Weights of a small GPT-style language model, trained from scratch on English Wikipedia.
Size: 13 layers, width 192, 3 heads of 64, vocabulary 4073.
Architecture: RMSNorm before each block, rotary positions, no biases in attention or MLP, embeddings untied during training, normalized queries and keys, local attention windows, value embeddings, an embedding shortcut, capped logits.
Training: a variant of Adam for these matrices, 430M tokens, 5674 steps.
Each number is 50 + 10 x the weight over its row's rms, rounded and kept within 0 to 99. Layers, rows and columns count from 0. The size before them is the row's rms in percent of the matrix's.

# down: layer 4 MLP down (transposed), 768x192, rms 0.101, rows 336-404, columns 48-95
# up: layer 4 MLP up, 768x192, rms 0.0991, rows 337-405, columns 48-95
down336 100:48 43 42 37 56 45 34 47 39 44 42 41 60 73 51 50 30 54 47 52 49 41 38 63 55 59 57 51 76 61 38 59 52 51 48 46 52 42 45 52 45 51 41 61 51 50 47 72
up337 089:69 59 53 63 48 48 59 62 56 53 50 53 57 34 44 44 66 44 58 50 35 50 51 52 38 63 62 53 60 38 44 32 77 53 56 43 52 24 39 36 52 37 43 44 51 61 48 62
down337 084:45 38 69 61 51 61 46 49 53 42 41 33 44 49 68 60 58 57 41 62 48 50 55 57 48 45 45 70 55 49 68 66 44 44 59 48 49 63 63 57 57 37 46 51 43 48 40 41
up338 096:40 66 48 44 47 51 44 35 49 36 58 59 56 56 45 39 57 64 46 51 52 45 43 68 41 60 69 53 49 40 51 56 48 33 41 38 59 44 54 46 49 54 63 55 28 49 58 57
down338 086:56 37 51 58 55 47 43 52 50 42 41 68 37 52 46 66 57 43 52 52 62 49 45 64 50 52 59 45 49 48 54 47 44 63 49 59 55 54 55 46 35 53 72 47 49 58 48 48
up339 105:60 37 53 42 41 42 67 64 33 48 53 47 42 53 56 52 41 37 49 34 40 60 45 65 56 38 35 61 37 43 59 44 32 46 64 31 54 57 53 39 39 33 39 51 61 51 57 58
down339 101:53 39 69 53 36 45 48 67 46 55 49 76 45 34 45 37 44 44 44 39 32 54 46 62 53 53 57 41 57 59 42 35 44 49 33 48 58 50 37 41 50 37 53 54 64 48 53 48
up340 102:53 45 39 65 56 59 51 39 44 57 59 50 37 55 42 41 49 48 25 41 54 40 55 42 42 43 50 55 43 61 61 47 54 43 56 42 56 59 53 47 53 41 62 47 66 62 46 48
down340 106:38 62 36 53 51 54 54 42 46 53 60 74 63 51 51 65 53 42 41 55 44 43 54 48 42 43 46 59 37 52 36 51 65 65 54 52 59 51 66 50 56 55 56 28 68 62 46 40
up341 095:43 55 45 68 64 46 60 49 49 47 51 33 43 37 46 51 61 46 54 55 44 45 42 35 39 48 50 55 28 41 42 66 55 60 46 63 54 53 58 48 38 53 52 44 44 69 34 35
down341 089:68 54 54 48 43 65 49 45 51 32 47 34 48 56 40 52 42 41 56 51 38 36 45 47 59 51 43 42 58 57 43 45 53 50 45 52 45 42 40 46 43 66 45 48 51 51 34 48
up342 084:54 51 59 37 47 45 49 61 43 33 57 52 51 70 51 45 48 47 67 52 53 54 59 40 51 38 55 48 52 75 52 44 55 25 56 53 54 45 50 59 34 47 61 55 57 44 49 51
down342 081:62 53 61 64 57 65 44 44 58 55 38 46 50 47 52 48 38 53 42 55 49 54 47 59 51 45 40 52 42 44 56 55 37 71 51 49 45 55 45 37 52 54 40 50 67 50 30 55
up343 101:51 45 61 55 39 52 56 36 49 53 50 43 46 57 50 49 45 51 46 36 38 57 55 54 52 42 32 56 53 60 64 52 40 31 65 51 50 37 73 41 51 42 50 60 43 61 56 68
down343 099:41 68 54 38 49 54 39 45 67 54 78 43 63 39 61 55 50 53 26 59 44 57 40 49 38 30 27 54 47 57 50 40 59 44 56 41 44 40 41 67 51 43 53 27 54 36 61 44
up344 104:66 47 45 43 37 61 61 54 49 50 47 45 40 47 47 52 47 41 67 33 43 49 55 66 34 39 50 65 27 44 53 63 43 33 64 36 65 46 50 51 57 40 53 55 59 45 62 46
down344 111:68 50 31 59 56 61 47 61 54 68 40 38 49 59 41 53 45 53 61 43 31 33 56 43 43 40 54 64 40 55 79 33 43 58 26 54 51 54 62 67 52 63 46 58 40 51 42 57
up345 099:60 55 36 60 53 41 30 70 44 42 31 58 57 48 54 35 67 62 50 52 55 50 38 52 49 70 35 57 44 42 56 66 33 47 57 45 53 64 46 50 39 42 51 58 30 36 57 59
down345 100:53 36 38 54 44 46 28 71 56 36 40 49 45 70 70 57 34 53 56 61 72 51 51 45 56 55 50 41 64 50 60 67 56 39 52 50 51 55 42 65 35 34 54 34 63 50 38 56
up346 102:51 66 48 57 65 59 49 51 40 44 51 34 52 53 24 46 48 40 57 36 22 34 57 68 45 42 54 61 61 49 52 57 63 38 56 50 56 58 55 43 49 34 62 33 53 57 47 59
down346 099:51 56 50 74 49 62 42 57 42 46 32 69 49 53 48 43 48 45 51 50 37 51 71 46 64 53 52 36 49 61 43 54 43 55 45 55 46 63 42 46 47 57 50 34 54 46 41 67
up347 098:38 66 52 57 36 45 59 38 49 35 39 36 65 48 54 52 47 33 42 44 51 43 37 63 54 50 74 53 50 46 66 58 54 55 46 59 51 61 74 46 49 53 38 47 50 71 70 39
down347 101:51 42 24 44 31 58 62 53 39 29 65 57 49 40 55 51 51 47 61 59 49 39 36 63 66 44 44 44 40 43 30 40 37 46 48 61 51 56 60 53 42 40 49 48 54 68 40 47
up348 102:55 49 54 53 56 61 59 56 44 44 47 46 41 44 41 39 55 38 30 46 33 46 56 44 44 61 63 51 48 49 45 59 49 49 61 41 64 58 68 54 55 51 57 46 47 46 41 61
down348 093:54 57 63 59 58 56 42 35 44 60 60 42 65 51 48 59 40 42 48 44 55 43 55 37 64 73 47 52 55 50 52 62 65 49 53 52 34 61 46 43 44 47 45 41 51 24 50 30
up349 102:66 53 50 36 43 56 67 58 50 58 58 53 37 50 32 56 36 40 40 47 58 64 53 60 29 43 49 42 41 39 61 37 54 50 50 53 40 65 51 36 31 50 53 67 30 54 62 53
down349 095:41 50 56 40 54 43 48 43 57 46 52 62 45 28 45 48 49 43 41 68 41 80 47 60 54 51 53 50 60 66 50 36 49 40 43 49 51 46 49 52 51 57 52 38 58 51 60 50
up350 106:55 47 51 58 71 50 68 65 57 53 43 58 56 50 44 50 60 38 58 49 34 59 46 46 52 60 61 42 44 40 51 56 42 45 69 36 52 44 56 38 57 38 51 49 61 71 55 50
down350 115:54 39 58 48 38 38 51 50 64 52 59 63 39 53 54 42 56 56 58 51 45 58 68 40 63 42 55 57 45 66 53 39 62 36 36 59 24 39 64 55 31 51 47 54 48 53 53 60
up351 093:44 48 61 37 36 56 53 45 35 47 43 51 59 65 42 46 32 45 52 59 35 44 58 53 45 44 42 46 47 55 60 72 54 46 53 44 52 58 45 58 53 36 51 37 38 47 32 38
down351 091:57 59 55 66 50 55 45 60 39 37 28 49 44 35 52 49 48 49 44 53 44 71 46 49 32 50 43 32 39 40 42 41 50 58 59 56 45 49 57 40 64 58 60 47 51 41 42 51
up352 105:71 45 62 34 48 49 37 43 45 40 40 40 35 58 47 35 69 60 68 34 36 37 68 62 57 55 46 72 59 46 66 42 34 42 70 38 63 46 50 44 34 36 42 54 29 42 47 53
down352 113:52 53 69 49 56 60 41 26 63 56 59 64 69 51 52 56 45 31 56 39 48 48 53 33 59 60 58 38 65 50 37 50 58 32 53 62 38 50 55 48 39 38 45 55 36 70 62 30
up353 094:61 57 35 58 52 54 49 52 47 39 52 38 52 49 43 41 52 51 35 56 53 55 38 37 51 51 49 36 52 47 45 48 57 38 49 55 70 55 59 47 41 40 51 49 60 43 80 54
down353 091:41 56 51 44 63 65 66 61 38 48 58 52 44 42 42 64 64 60 48 54 40 51 58 59 73 42 47 51 56 61 42 60 28 46 36 56 40 56 52 47 57 61 34 53 40 33 27 44
up354 093:46 47 58 85 72 68 50 52 44 44 64 45 45 36 43 48 63 41 30 30 51 66 32 46 35 57 42 52 62 37 69 52 43 47 52 43 55 59 42 51 51 45 44 57 46 56 59 31
down354 087:41 54 61 54 59 42 54 50 60 30 32 51 54 32 47 43 52 54 38 62 60 46 46 57 39 53 44 37 26 41 65 40 29 71 42 42 56 48 55 40 51 45 55 49 67 62 56 42
up355 099:69 64 48 65 48 52 46 24 37 25 43 56 61 28 41 52 43 46 61 51 37 47 63 39 42 55 54 56 51 54 48 39 54 46 57 57 45 55 57 51 46 54 42 52 50 62 58 47
down355 098:39 58 60 67 45 43 65 68 58 58 57 38 59 61 56 47 51 68 55 57 44 58 49 62 40 38 68 59 50 43 56 56 53 46 54 69 53 46 47 70 46 60 37 41 30 60 59 58
up356 103:47 46 52 50 48 47 44 55 50 42 53 23 53 56 50 46 55 43 53 50 40 69 40 61 51 70 30 54 71 57 75 58 29 57 45 43 41 66 54 42 61 47 46 41 45 47 41 52
down356 097:44 46 41 47 37 47 72 43 51 63 44 39 56 46 47 41 56 38 62 41 36 51 42 48 48 26 42 47 56 58 45 69 58 65 58 38 65 54 50 61 42 52 54 40 68 47 33 47
up357 099:41 43 43 59 58 40 50 80 47 33 53 41 51 67 54 58 58 41 41 45 40 63 50 73 55 53 66 55 28 46 50 51 42 57 48 39 71 44 49 24 47 51 48 43 32 30 42 61
down357 098:54 43 52 50 45 62 53 60 44 52 52 48 41 52 62 56 68 55 40 40 34 66 47 58 43 48 50 59 35 45 48 48 48 53 48 49 62 46 59 36 54 48 32 47 29 34 29 51
up358 102:54 42 39 54 35 42 45 55 45 34 51 61 54 48 62 58 54 41 53 53 50 70 51 58 39 57 26 37 46 41 49 54 54 52 58 52 70 56 58 33 50 47 57 49 48 64 39 54
down358 099:56 50 35 54 73 48 51 51 45 55 51 66 47 44 47 59 46 45 38 56 69 37 61 26 53 43 47 61 58 79 48 40 62 47 47 71 45 36 57 44 43 39 60 34 56 63 39 55
up359 102:49 53 34 63 58 58 45 35 29 61 55 52 63 52 35 49 54 33 23 46 47 43 44 46 34 62 50 60 55 46 70 50 48 42 47 36 55 45 55 50 46 50 51 37 46 48 63 43
down359 096:36 46 58 58 39 55 53 46 52 38 40 61 41 48 49 53 54 24 43 35 64 38 59 54 32 36 32 64 36 35 37 50 52 45 48 58 56 68 38 59 52 52 45 62 44 51 75 54
up360 096:38 70 48 57 55 38 51 54 38 35 34 46 57 61 49 53 58 47 27 53 40 45 34 48 54 58 60 34 41 36 66 40 37 39 44 50 57 47 57 51 30 48 64 54 56 41 55 58
down360 090:61 47 66 51 56 60 58 51 58 38 55 54 61 42 65 67 51 65 48 55 74 50 65 26 54 54 63 44 46 62 64 36 65 58 59 56 63 52 58 50 38 52 41 43 51 48 53 53
up361 105:44 56 71 53 58 50 58 47 51 37 50 59 48 54 55 53 56 57 60 56 60 39 46 51 52 41 45 60 35 37 62 63 50 57 48 53 52 59 43 33 41 57 34 51 47 51 55 49
down361 112:67 24 41 45 52 64 51 55 39 50 31 41 57 49 52 56 63 44 47 49 50 47 52 47 52 47 53 49 49 67 47 38 47 40 36 49 60 42 58 51 52 34 47 54 52 60 45 52
up362 102:59 53 41 54 37 50 55 59 47 60 50 30 51 37 51 49 33 48 57 52 48 44 49 73 37 53 50 43 47 51 56 47 54 33 49 41 58 47 53 31 46 39 50 53 74 52 51 55
down362 106:50 38 40 51 53 61 39 70 40 49 48 37 60 58 45 62 53 39 62 43 38 50 39 36 62 57 36 35 55 38 43 59 42 43 50 68 58 60 58 52 64 60 54 60 56 61 48 37
up363 106:44 56 51 72 41 52 58 53 47 37 67 45 22 53 59 56 63 58 38 26 49 54 62 60 54 38 52 61 22 39 58 47 57 58 49 39 53 54 58 47 44 51 41 38 45 47 63 55
down363 106:64 49 43 64 39 59 49 38 44 52 75 64 35 58 49 58 39 54 52 37 36 54 63 37 45 34 59 56 46 52 53 36 41 43 43 48 40 66 62 48 53 45 44 34 48 43 66 58
up364 101:58 57 44 37 49 60 39 39 59 55 61 55 58 47 52 42 53 38 53 38 40 41 55 55 39 51 34 40 45 43 31 55 63 53 58 57 52 31 49 38 43 24 61 71 58 47 56 37
down364 123:48 59 42 57 38 62 55 37 46 56 40 55 63 47 43 40 62 64 60 51 61 54 56 58 48 65 51 61 56 58 29 53 31 47 37 51 68 60 77 59 38 51 59 59 45 42 61 57
up365 099:64 52 57 60 47 66 56 58 37 47 49 61 38 50 59 54 53 54 49 51 51 53 52 65 58 57 50 43 30 49 54 44 49 39 43 57 53 50 63 38 48 55 56 62 34 53 44 55
down365 104:38 43 50 50 48 42 57 42 51 58 54 42 41 52 40 45 55 55 56 38 47 48 43 51 70 41 53 46 52 59 53 33 36 61 54 27 68 57 54 36 62 49 44 47 51 42 36 58
up366 100:47 70 49 59 77 44 49 36 60 54 74 47 44 48 54 50 77 52 57 58 57 42 56 31 46 40 53 57 45 44 61 54 50 41 56 42 64 49 68 47 44 34 58 56 56 55 49 45
down366 097:46 42 57 38 57 61 36 58 46 61 41 50 66 42 66 52 55 47 48 27 51 55 60 39 52 47 55 49 49 54 42 61 45 44 52 61 46 60 58 41 54 85 50 56 55 35 55 46
up367 104:38 41 59 73 46 46 44 58 54 35 44 53 35 49 46 51 53 54 46 66 48 62 41 55 56 72 47 63 33 37 59 52 27 59 54 50 58 40 58 37 44 46 60 73 62 55 66 33
down367 106:45 31 35 50 37 58 67 54 40 38 51 34 61 34 43 60 56 39 54 57 27 61 59 50 47 57 71 55 27 46 42 33 29 57 52 53 41 42 50 60 56 51 59 50 48 43 44 51
up368 098:66 51 40 72 54 52 56 50 44 51 46 44 46 39 43 40 48 43 61 36 54 53 40 50 47 47 43 46 50 43 50 43 60 44 46 38 63 53 58 54 48 42 37 40 58 51 54 50
down368 099:56 42 39 50 59 55 45 44 41 53 40 56 44 58 49 53 42 50 65 56 52 61 48 43 47 46 67 48 54 58 56 51 55 50 52 37 47 44 57 61 32 48 52 52 44 72 43 33
up369 099:61 48 36 40 49 49 53 57 44 54 63 55 47 35 45 67 50 50 42 29 53 43 55 52 53 47 48 54 51 47 49 56 52 45 34 39 70 57 51 45 36 20 36 40 64 45 61 71
down369 102:43 38 51 56 47 54 62 46 68 55 37 51 55 38 55 53 56 64 43 48 49 49 52 57 50 39 28 49 33 45 39 44 55 53 59 44 57 50 57 60 40 47 33 54 45 49 58 51
up370 094:64 41 42 48 42 34 55 40 44 42 51 59 60 50 40 28 42 64 26 53 74 55 51 50 42 46 48 70 48 49 52 56 31 49 46 59 70 56 51 54 39 40 49 53 52 73 47 41
down370 086:57 66 43 59 49 62 50 65 53 18 59 47 28 41 55 43 58 36 48 43 50 70 49 57 60 36 48 41 53 63 58 36 60 45 41 63 40 25 56 54 60 57 44 47 64 37 44 65
up371 095:64 36 46 32 52 51 55 28 63 69 67 55 40 46 45 49 72 52 35 42 61 49 30 67 43 66 55 62 56 47 34 63 39 32 56 38 47 43 57 42 44 51 60 60 35 59 56 55
down371 092:42 50 59 47 50 47 56 49 49 51 51 55 39 54 59 58 66 60 51 55 55 43 65 49 59 53 54 48 41 57 65 45 53 63 62 33 66 39 47 56 48 37 44 31 56 39 48 37
up372 102:50 42 46 57 47 60 45 45 52 58 59 43 50 57 37 40 46 58 48 55 47 38 25 49 71 44 54 47 40 35 41 26 59 36 52 58 44 50 58 53 44 52 54 45 58 42 47 68
down372 100:43 45 56 67 48 48 58 52 52 54 51 60 43 40 43 60 41 73 47 70 58 54 33 48 32 53 48 57 58 43 48 34 58 56 75 59 40 44 26 47 40 41 60 47 52 56 43 57
up373 100:48 39 67 55 50 39 50 51 57 46 58 46 53 53 47 52 52 41 52 58 34 42 59 54 48 49 70 44 53 28 66 59 56 47 50 54 52 36 53 59 50 55 48 64 50 47 49 41
down373 097:44 61 60 39 56 53 40 63 74 36 50 31 57 46 63 45 56 66 55 72 52 63 57 48 45 43 60 46 51 45 55 36 51 56 49 37 53 49 30 51 65 49 57 59 62 45 49 45
up374 112:43 56 45 66 64 41 51 41 41 71 64 43 51 61 53 48 55 51 51 47 38 36 32 52 42 42 46 41 51 58 47 63 56 31 37 42 59 46 46 60 48 27 40 72 41 54 41 50
down374 113:52 54 68 54 43 48 44 45 56 48 64 39 51 62 56 44 48 40 54 63 47 64 61 64 53 38 57 47 55 55 52 52 67 36 46 48 41 36 54 48 74 38 47 59 48 36 53 49
up375 105:73 47 48 49 54 47 49 43 63 56 61 58 61 28 69 48 61 45 46 45 41 36 58 67 51 57 42 36 59 54 56 54 49 47 48 53 71 58 53 40 55 57 56 46 55 53 53 56
down375 115:53 47 53 41 59 47 58 52 48 56 36 53 35 58 55 35 54 44 48 42 49 46 45 56 32 59 69 39 41 48 53 51 42 72 45 50 47 36 46 61 63 66 51 41 50 48 47 47
up376 102:43 48 50 62 63 44 45 53 60 52 52 44 41 38 64 36 52 45 46 66 47 45 54 44 60 50 32 53 51 50 39 60 35 58 36 56 62 57 47 57 54 41 56 47 34 55 62 54
down376 117:52 54 56 57 59 51 58 53 55 54 56 40 55 57 47 42 40 42 58 40 59 71 49 40 61 40 59 42 43 48 54 68 39 50 60 51 48 45 55 56 43 55 41 63 55 41 50 26
up377 097:56 56 54 50 57 66 73 56 24 73 56 45 47 46 53 41 68 45 33 22 51 51 37 49 45 62 45 63 68 44 49 60 53 47 44 40 48 54 46 43 49 29 49 63 46 60 45 45
down377 100:62 44 58 53 41 50 62 48 54 56 43 46 56 65 58 49 40 53 48 38 47 33 46 48 54 56 40 50 47 60 54 54 56 33 45 49 70 52 68 64 52 62 57 51 49 36 53 53
up378 111:75 68 46 86 55 52 31 57 46 40 36 51 25 45 32 48 45 56 50 48 43 41 37 43 32 44 58 63 53 32 43 53 43 39 44 43 54 64 53 56 32 33 46 62 47 44 36 65
down378 111:42 38 57 59 60 45 49 45 53 56 48 39 47 28 57 44 36 55 34 49 47 52 57 44 56 57 65 36 37 57 45 67 65 54 60 57 53 70 70 47 39 47 44 58 47 34 39 43
up379 105:56 64 35 60 56 66 51 57 53 65 59 48 47 49 54 38 46 45 33 55 40 51 68 59 43 47 52 49 60 46 39 63 50 56 53 52 39 48 67 29 43 46 58 41 57 62 43 55
down379 101:49 43 66 56 48 38 38 43 47 57 52 59 35 47 44 50 43 66 46 50 63 47 45 56 50 58 55 57 50 57 57 46 56 32 52 40 56 55 54 64 46 54 39 47 42 51 63 68
up380 100:67 72 46 65 49 56 45 63 41 45 42 68 38 64 69 58 38 61 52 48 41 53 47 61 58 59 43 59 46 57 47 48 49 46 60 47 43 47 43 54 48 54 31 69 56 46 50 35
down380 098:70 41 57 57 45 47 59 58 48 57 49 51 59 40 34 64 43 59 26 52 54 42 59 51 35 36 67 44 63 59 49 55 48 48 60 62 46 63 22 37 44 52 56 46 43 52 53 44
up381 096:55 39 43 44 60 56 40 63 52 70 52 53 57 41 59 54 45 57 54 33 40 40 52 52 41 40 51 35 32 47 40 46 46 60 52 32 62 48 59 45 47 46 50 55 63 57 43 45
down381 094:62 43 33 42 72 71 51 67 56 43 48 61 44 43 55 40 40 71 65 39 53 56 42 46 40 61 45 46 58 59 37 57 50 61 42 42 57 56 62 59 36 69 57 39 46 52 21 59
up382 090:45 58 46 59 34 28 40 65 39 46 70 38 60 39 50 26 36 42 53 48 41 49 66 38 54 44 45 56 45 58 54 48 32 44 47 38 60 66 61 43 44 55 45 35 32 51 60 58
down382 086:39 53 66 36 48 49 51 47 50 59 61 72 41 63 49 33 46 59 43 51 30 36 56 60 39 45 45 45 52 57 56 54 50 50 46 45 31 55 57 38 53 35 56 42 55 44 57 43
up383 089:35 36 59 63 36 39 51 44 51 32 39 44 53 45 45 30 34 58 62 32 37 49 52 49 37 67 54 55 49 50 29 45 58 36 49 43 49 47 48 55 43 29 58 36 28 59 72 47
down383 089:36 62 49 59 37 45 48 52 69 47 59 41 41 51 39 36 52 66 53 55 53 42 44 37 46 44 53 63 42 61 22 48 32 45 46 43 43 32 30 48 34 61 46 52 52 44 59 59
up384 097:54 60 60 48 44 61 41 56 44 63 61 37 60 41 46 54 40 61 27 41 55 43 52 58 47 66 36 50 47 42 46 78 42 45 41 48 61 28 58 38 45 47 47 44 25 53 54 65
down384 082:46 42 52 45 59 49 54 40 51 49 62 53 39 56 61 50 51 45 50 81 52 52 48 36 64 46 45 54 59 56 52 40 49 44 47 39 41 55 54 56 64 70 53 54 54 31 52 40
up385 098:32 47 45 44 54 47 54 45 46 43 53 32 39 63 54 57 51 33 54 52 49 47 55 44 50 63 36 53 48 54 61 41 58 34 34 51 47 65 37 47 36 44 44 70 49 48 52 53
down385 098:40 39 28 30 40 52 47 48 45 42 44 52 46 55 60 61 53 38 47 55 82 63 60 54 69 48 38 64 40 33 55 52 45 54 53 55 48 47 55 35 52 50 39 52 48 48 51 38
up386 099:46 43 57 70 49 51 56 48 47 50 55 37 36 52 47 49 60 42 47 31 43 55 45 65 46 50 33 57 56 36 54 66 55 54 59 56 46 66 60 32 37 49 47 33 45 50 50 51
down386 104:57 52 34 75 46 52 56 49 69 47 45 49 45 35 50 53 62 44 58 52 53 71 52 58 49 44 50 49 65 64 24 52 63 67 48 50 39 50 60 35 39 66 43 36 49 64 67 51
up387 102:45 53 46 55 53 44 40 51 32 42 44 50 48 55 45 56 54 55 51 51 57 64 55 52 59 54 45 51 37 47 54 50 46 56 49 46 43 54 65 63 63 56 43 50 46 52 61 67
down387 098:51 32 47 48 49 56 55 53 49 59 47 50 33 51 61 45 48 54 55 52 77 48 65 52 51 55 59 27 44 55 46 42 48 24 39 63 35 61 52 53 64 27 58 53 52 54 50 36
up388 101:63 64 46 64 51 44 26 48 48 41 58 62 42 44 64 44 62 50 33 57 33 48 46 66 42 45 39 51 64 60 45 61 35 52 42 49 42 36 43 50 45 56 49 52 45 39 58 46
down388 106:49 39 59 60 52 50 43 64 53 46 62 31 57 36 44 48 51 47 49 40 35 53 57 24 38 54 58 38 68 41 50 36 67 45 52 51 36 58 57 40 29 54 37 71 42 60 46 47
up389 106:45 81 44 52 50 50 40 41 46 68 50 49 53 54 56 44 58 41 32 49 24 43 69 48 53 46 42 53 53 34 66 57 51 37 55 53 69 50 36 56 44 52 60 49 34 46 56 54
down389 108:42 39 45 51 46 49 43 64 57 33 54 64 52 40 54 39 51 58 39 61 59 46 58 60 50 46 63 40 61 33 45 55 70 36 39 66 59 54 43 53 53 52 43 37 60 66 51 56
up390 098:53 47 36 54 63 48 56 39 53 65 60 52 53 45 47 55 50 48 48 57 42 39 40 65 56 55 53 48 43 52 47 66 40 60 55 43 32 60 63 62 37 38 43 51 45 51 55 52
down390 096:70 37 56 15 53 41 41 35 62 67 39 42 49 67 68 33 45 67 56 56 44 57 42 49 28 36 67 34 48 45 53 45 41 54 50 56 39 70 26 39 54 41 60 64 50 62 49 31
up391 104:47 58 32 39 49 48 52 42 51 43 49 38 57 44 65 46 43 61 58 49 28 66 53 36 45 54 46 46 43 50 36 65 60 43 46 34 50 53 46 47 47 52 43 68 30 74 41 75
down391 109:40 54 53 26 31 54 35 51 53 51 55 63 68 54 51 51 44 74 48 53 53 44 45 36 48 42 31 35 51 45 41 49 63 55 61 50 43 48 49 56 48 33 48 43 33 69 40 49
up392 099:73 49 51 61 60 56 56 59 63 46 54 47 14 39 45 51 66 47 44 42 39 53 27 75 61 42 57 55 66 55 75 50 58 49 47 53 66 37 48 56 62 46 69 55 46 54 53 67
down392 093:53 61 41 30 59 45 73 63 49 32 59 54 57 59 68 68 54 44 61 32 46 47 64 60 44 48 69 51 62 44 53 33 57 52 53 47 36 58 45 69 44 56 51 75 52 45 47 50
up393 093:55 60 47 46 42 33 44 26 56 57 68 49 31 60 46 38 56 56 65 44 56 55 53 41 37 46 46 56 54 27 46 39 61 46 60 46 62 47 58 29 53 46 49 48 50 37 52 57
down393 088:43 31 54 44 33 65 48 34 56 46 48 61 64 58 61 67 40 47 48 42 70 50 48 19 47 50 47 59 58 53 55 46 55 49 43 54 67 62 54 57 58 61 48 40 45 56 42 48
up394 093:37 50 40 51 47 38 42 51 36 41 57 29 27 45 48 49 71 40 56 57 41 27 66 55 42 50 54 63 39 46 57 61 65 45 54 49 46 36 45 72 39 41 42 43 64 21 35 60
down394 090:45 35 50 57 47 49 50 55 59 45 39 31 49 63 46 41 56 68 48 43 34 49 64 63 59 35 53 46 30 46 45 44 37 56 53 45 32 54 58 58 59 44 34 66 37 40 46 51
up395 100:44 61 38 73 33 45 51 39 45 73 54 32 47 66 57 59 35 50 47 52 58 28 52 68 52 56 58 56 41 52 54 55 46 49 37 46 72 55 52 66 38 49 44 52 51 50 55 65
down395 100:36 54 55 54 53 62 59 43 39 60 50 40 53 66 40 66 49 41 43 39 52 56 52 47 25 55 44 60 68 47 38 44 42 33 49 31 45 57 54 42 57 51 60 49 64 65 52 58
up396 096:35 56 50 48 30 63 50 37 41 54 68 59 50 46 42 33 51 66 48 40 33 42 58 53 44 45 51 61 50 58 58 65 52 37 40 39 62 61 50 43 55 65 61 53 55 54 34 56
down396 097:34 43 58 53 43 51 52 47 64 46 54 57 67 60 62 58 56 54 68 49 67 42 52 45 65 44 47 38 50 54 37 49 52 60 43 64 34 46 54 65 51 51 47 63 32 61 65 52
up397 103:52 63 61 50 62 63 34 55 53 23 64 42 32 63 28 59 59 50 40 51 50 26 59 53 42 49 52 64 37 43 50 50 36 28 53 44 57 61 55 53 44 14 54 54 57 51 39 49
down397 111:29 49 64 46 46 46 49 21 63 42 63 22 44 39 46 66 55 51 56 40 40 38 57 47 42 35 37 48 46 43 54 36 60 39 45 52 37 54 46 62 60 36 52 44 42 51 45 44
up398 104:33 50 41 37 56 38 49 66 27 35 73 50 36 54 59 56 60 55 31 54 31 35 62 63 53 64 45 47 34 33 51 51 49 54 62 39 42 54 51 49 52 38 44 71 38 53 42 51
down398 098:59 45 58 28 47 51 36 49 51 48 47 55 40 35 53 52 39 46 54 72 67 40 62 46 63 62 46 56 55 33 33 58 67 40 40 46 46 57 52 34 49 37 50 71 47 54 52 40
up399 096:45 43 63 56 51 38 62 62 45 44 74 45 49 36 51 53 57 41 32 66 39 54 52 55 68 57 52 59 56 54 51 51 41 64 31 34 49 52 58 36 64 49 61 62 62 53 57 43
down399 097:59 54 41 15 53 46 42 49 65 50 56 41 48 56 36 40 32 55 49 37 41 55 61 51 48 60 46 37 54 58 36 53 51 46 40 48 45 30 55 55 69 44 45 62 47 47 57 41
up400 103:57 41 43 50 63 44 55 37 38 45 38 55 48 68 63 38 52 47 54 50 42 55 39 39 22 49 49 47 39 45 49 55 51 59 40 24 46 41 54 36 38 44 36 58 51 35 54 48
down400 114:40 55 59 48 62 67 36 40 50 54 54 57 45 59 46 41 55 53 65 35 43 55 50 58 46 61 47 43 51 49 44 39 33 62 46 34 56 35 58 60 41 44 41 47 45 37 47 57
up401 098:47 57 49 59 62 43 54 39 54 49 42 44 20 71 44 30 63 35 39 42 42 36 54 51 27 50 62 72 56 44 62 56 29 49 57 32 53 48 49 38 55 55 50 53 44 48 54 49
down401 090:48 57 50 58 45 52 62 49 58 49 64 47 58 38 43 52 53 54 53 74 69 45 60 54 44 42 38 35 49 61 44 38 60 42 54 40 42 44 54 51 58 52 55 63 69 47 49 47
up402 102:43 54 37 66 48 69 46 39 36 43 40 70 63 65 63 48 41 37 57 43 43 46 67 54 51 49 49 53 40 64 67 53 45 50 46 60 42 70 40 53 46 48 46 57 43 53 60 72
down402 107:51 39 50 67 65 45 41 56 57 46 28 45 47 71 50 38 54 51 50 63 69 29 38 41 54 49 35 57 38 45 26 67 32 32 36 56 47 31 46 63 47 67 42 48 29 69 48 63
up403 096:49 68 46 58 52 41 42 38 41 70 37 36 58 50 50 40 50 40 42 33 39 60 37 63 44 54 44 28 46 52 49 46 49 46 47 54 60 46 67 49 61 50 53 52 40 39 37 68
down403 093:42 54 51 48 58 33 51 44 55 52 66 57 46 53 60 32 59 52 37 42 39 40 42 52 39 62 59 33 55 45 63 42 53 51 34 66 39 54 47 52 43 50 52 46 50 36 43 49
up404 103:42 45 49 46 53 57 54 63 41 47 54 36 53 60 43 61 63 45 34 42 63 44 45 61 54 55 57 57 45 43 56 68 46 49 36 41 59 62 56 59 46 56 45 36 39 55 58 55
down404 099:56 47 37 52 59 45 67 38 31 46 60 51 49 42 45 44 59 57 69 28 46 48 58 58 54 42 47 61 67 36 36 33 35 40 66 37 55 36 44 54 50 67 48 52 65 29 67 29
up405 097:60 50 51 61 45 56 40 68 43 50 41 51 50 43 43 28 43 46 52 38 32 52 36 41 38 63 56 70 37 40 35 65 46 50 50 32 47 46 61 45 58 53 68 64 27 28 38 59